Weights of a small transformer language model: rotary positions.
Each number is 50 + 15 x the weight over its row's rms, rounded and kept within 0 to 99. Layers, rows and columns count from 0. The size before them is the row's rms in percent of the matrix's.

# layer 3 MLP up, 768x192, rms 0.215, rows 276-290, columns 96-191
106:65 45 35 44 55 62 58 30 58 57 67 44 53 78 34 54 37 60 34 33 63 73 37 71 55 79 36 42 58 45 33 66 66 54 53 58 46 64 62 52 23 61 47 38 53 58 55 40 46 60 30 49 43 43 42 59 20 60 50 60 42 66 41 78 26 40 35 39 55 60 08 27 65 92 81 42 81 53 28 33 57 47 66 39 29 43 43 55 66 33 77 26 18 49 54 20
097:77 48 61 63 63 48 59 74 35 57 31 56 34 63 58 67 17 29 47 41 61 26 44 36 57 72 26 30 26 40 67 47 30 44 15 49 62 46 45 66 57 63 82 57 55 42 56 69 34 62 47 46 58 46 55 60 85 42 76 55 52 44 66 52 42 79 41 60 40 40 32 52 44 65 40 34 61 51 45 44 48 33 76 52 27 66 39 37 46 57 23 65 44 40 64 41
099:29 20 54 30 70 55 25 73 73 51 41 34 67 54 63 40 31 29 54 62 55 49 54 41 45 29 42 51 38 74 32 42 51 24 14 32 78 40 16 56 61 69 73 43 71 38 49 55 94 31 47 62 31 45 60 52 53 64 66 51 31 39 51 41 51 69 51 66 44 44 42 54 79 60 44 75 43 51 51 48 52 36 45 40 41 55 38 36 39 26 51 26 48 23 48 74
092:51 50 55 40 44 59 46 40 18 36 61 40 61 54 55 75 49 68 27 22 36 41 04 55 34 49 60 51 64 45 69 49 31 41 36 51 19 43 64 52 59 45 52 71 38 45 71 42 56 48 63 49 31 50 48 52 26 34 57 53 33 64 46 58 58 26 52 58 42 30 37 47 34 59 63 67 51 33 63 52 70 31 58 40 63 71 46 50 71 38 49 63 15 45 45 34
102:31 54 55 44 37 62 37 53 38 54 63 49 46 58 33 58 61 85 61 61 49 72 58 30 68 63 39 64 52 45 29 38 32 54 41 55 77 43 51 76 49 62 48 37 56 19 25 47 30 59 53 23 76 50 44 49 48 49 51 52 71 49 71 68 53 57 72 53 41 69 36 77 52 42 58 40 56 53 47 46 64 44 21 45 35 46 82 24 60 31 43 81 51 52 61 44
101:29 57 83 51 58 67 36 51 46 50 66 44 52 30 42 58 55 65 78 43 62 91 30 13 59 58 60 48 73 60 51 49 70 72 29 39 58 44 56 57 21 67 51 53 73 76 51 56 30 38 85 51 72 48 41 66 63 78 60 36 55 47 50 51 41 42 62 71 31 62 40 74 58 44 41 67 30 68 36 36 59 50 36 61 50 49 76 48 46 32 46 74 41 49 74 37
102:44 44 72 67 77 40 45 64 52 65 54 53 52 63 50 68 33 24 45 11 33 60 48 39 52 09 60 58 40 42 38 49 36 70 61 27 65 76 72 47 30 32 99 53 48 59 49 63 69 41 52 35 44 54 66 29 64 49 38 49 41 48 81 42 55 43 45 40 47 35 41 40 26 69 20 75 51 49 50 37 68 33 51 72 32 61 28 38 50 47 61 54 25 31 50 39
096:43 62 63 46 35 51 57 60 47 30 37 76 34 71 16 59 62 58 48 54 62 29 41 55 72 53 21 37 60 82 50 74 46 46 52 54 58 54 48 74 45 44 41 16 53 56 70 36 60 17 57 38 47 40 48 58 59 20 25 46 62 62 47 74 54 45 48 58 29 38 55 36 40 71 36 53 59 73 70 75 76 30 55 48 44 64 72 35 49 45 38 46 52 50 76 38
112:44 36 55 55 53 37 51 46 29 31 69 58 87 42 53 52 53 43 70 28 62 37 74 49 52 28 60 39 63 72 46 74 50 26 52 47 68 24 66 44 52 38 31 69 23 51 56 42 37 48 47 31 51 54 56 41 62 61 78 20 50 46 41 47 67 65 56 59 28 35 45 56 45 40 57 65 39 47 46 44 32 33 38 76 46 55 37 56 63 30 43 45 51 61 59 51
100:50 60 57 60 35 50 53 50 69 42 49 59 58 47 56 55 61 61 62 51 51 37 68 64 43 51 37 42 45 31 61 32 35 34 17 70 45 52 66 53 32 59 36 57 60 52 83 58 67 59 52 48 39 40 52 36 48 66 38 55 49 57 37 54 45 49 22 38 50 52 37 74 56 68 73 56 75 41 62 62 80 50 41 33 35 25 39 55 55 44 35 26 41 69 50 25
097:84 26 51 66 51 60 46 70 48 32 48 67 83 59 40 48 38 58 67 44 47 41 56 49 37 54 79 52 60 33 56 57 76 62 44 76 78 31 42 67 32 59 89 60 43 35 48 51 70 64 17 43 43 48 32 54 30 45 32 54 48 84 57 33 64 52 70 41 43 43 76 39 56 39 21 32 24 61 45 54 29 52 71 39 44 36 38 36 67 51 61 83 39 40 33 40
100:52 38 62 51 45 53 21 48 57 55 47 42 52 39 32 62 51 58 62 38 46 45 42 59 47 48 61 11 65 32 28 58 52 72 53 87 66 66 46 60 64 33 27 49 48 47 41 60 45 38 49 39 48 31 57 67 50 49 36 88 25 50 68 72 73 36 73 21 56 52 57 58 39 66 34 55 24 43 82 66 46 73 21 57 40 69 40 17 64 26 55 62 37 59 57 63
097:60 69 59 58 52 54 74 69 56 55 48 53 43 71 52 32 32 47 57 51 27 67 34 76 41 50 52 28 52 55 33 34 54 69 26 45 59 56 32 25 27 28 34 61 69 30 31 39 32 26 43 43 54 35 62 71 45 33 60 50 50 73 55 46 49 54 36 60 51 52 46 75 64 01 32 57 34 64 49 46 36 55 33 52 59 51 69 76 39 52 24 39 28 58 56 51
099:31 48 43 43 84 45 53 38 55 62 33 67 52 68 33 62 56 46 44 48 44 58 45 60 47 69 25 83 37 32 38 41 89 63 50 59 20 50 44 42 60 62 36 37 57 63 70 69 60 45 75 33 57 21 47 48 59 56 74 77 15 45 40 50 55 77 41 64 33 55 51 77 06 57 54 43 45 52 64 30 49 66 30 60 66 22 48 32 42 44 21 43 53 50 20 40
096:68 63 60 49 38 33 75 57 53 80 26 50 64 59 50 46 46 60 60 27 54 28 56 55 51 52 44 34 70 33 65 55 23 64 88 51 49 61 27 64 21 58 32 26 57 54 39 44 48 44 36 32 11 37 28 56 76 54 56 33 64 61 69 80 33 64 35 40 43 55 70 30 33 71 27 59 21 62 54 41 39 45 16 65 59 74 37 66 46 53 42 50 39 47 58 75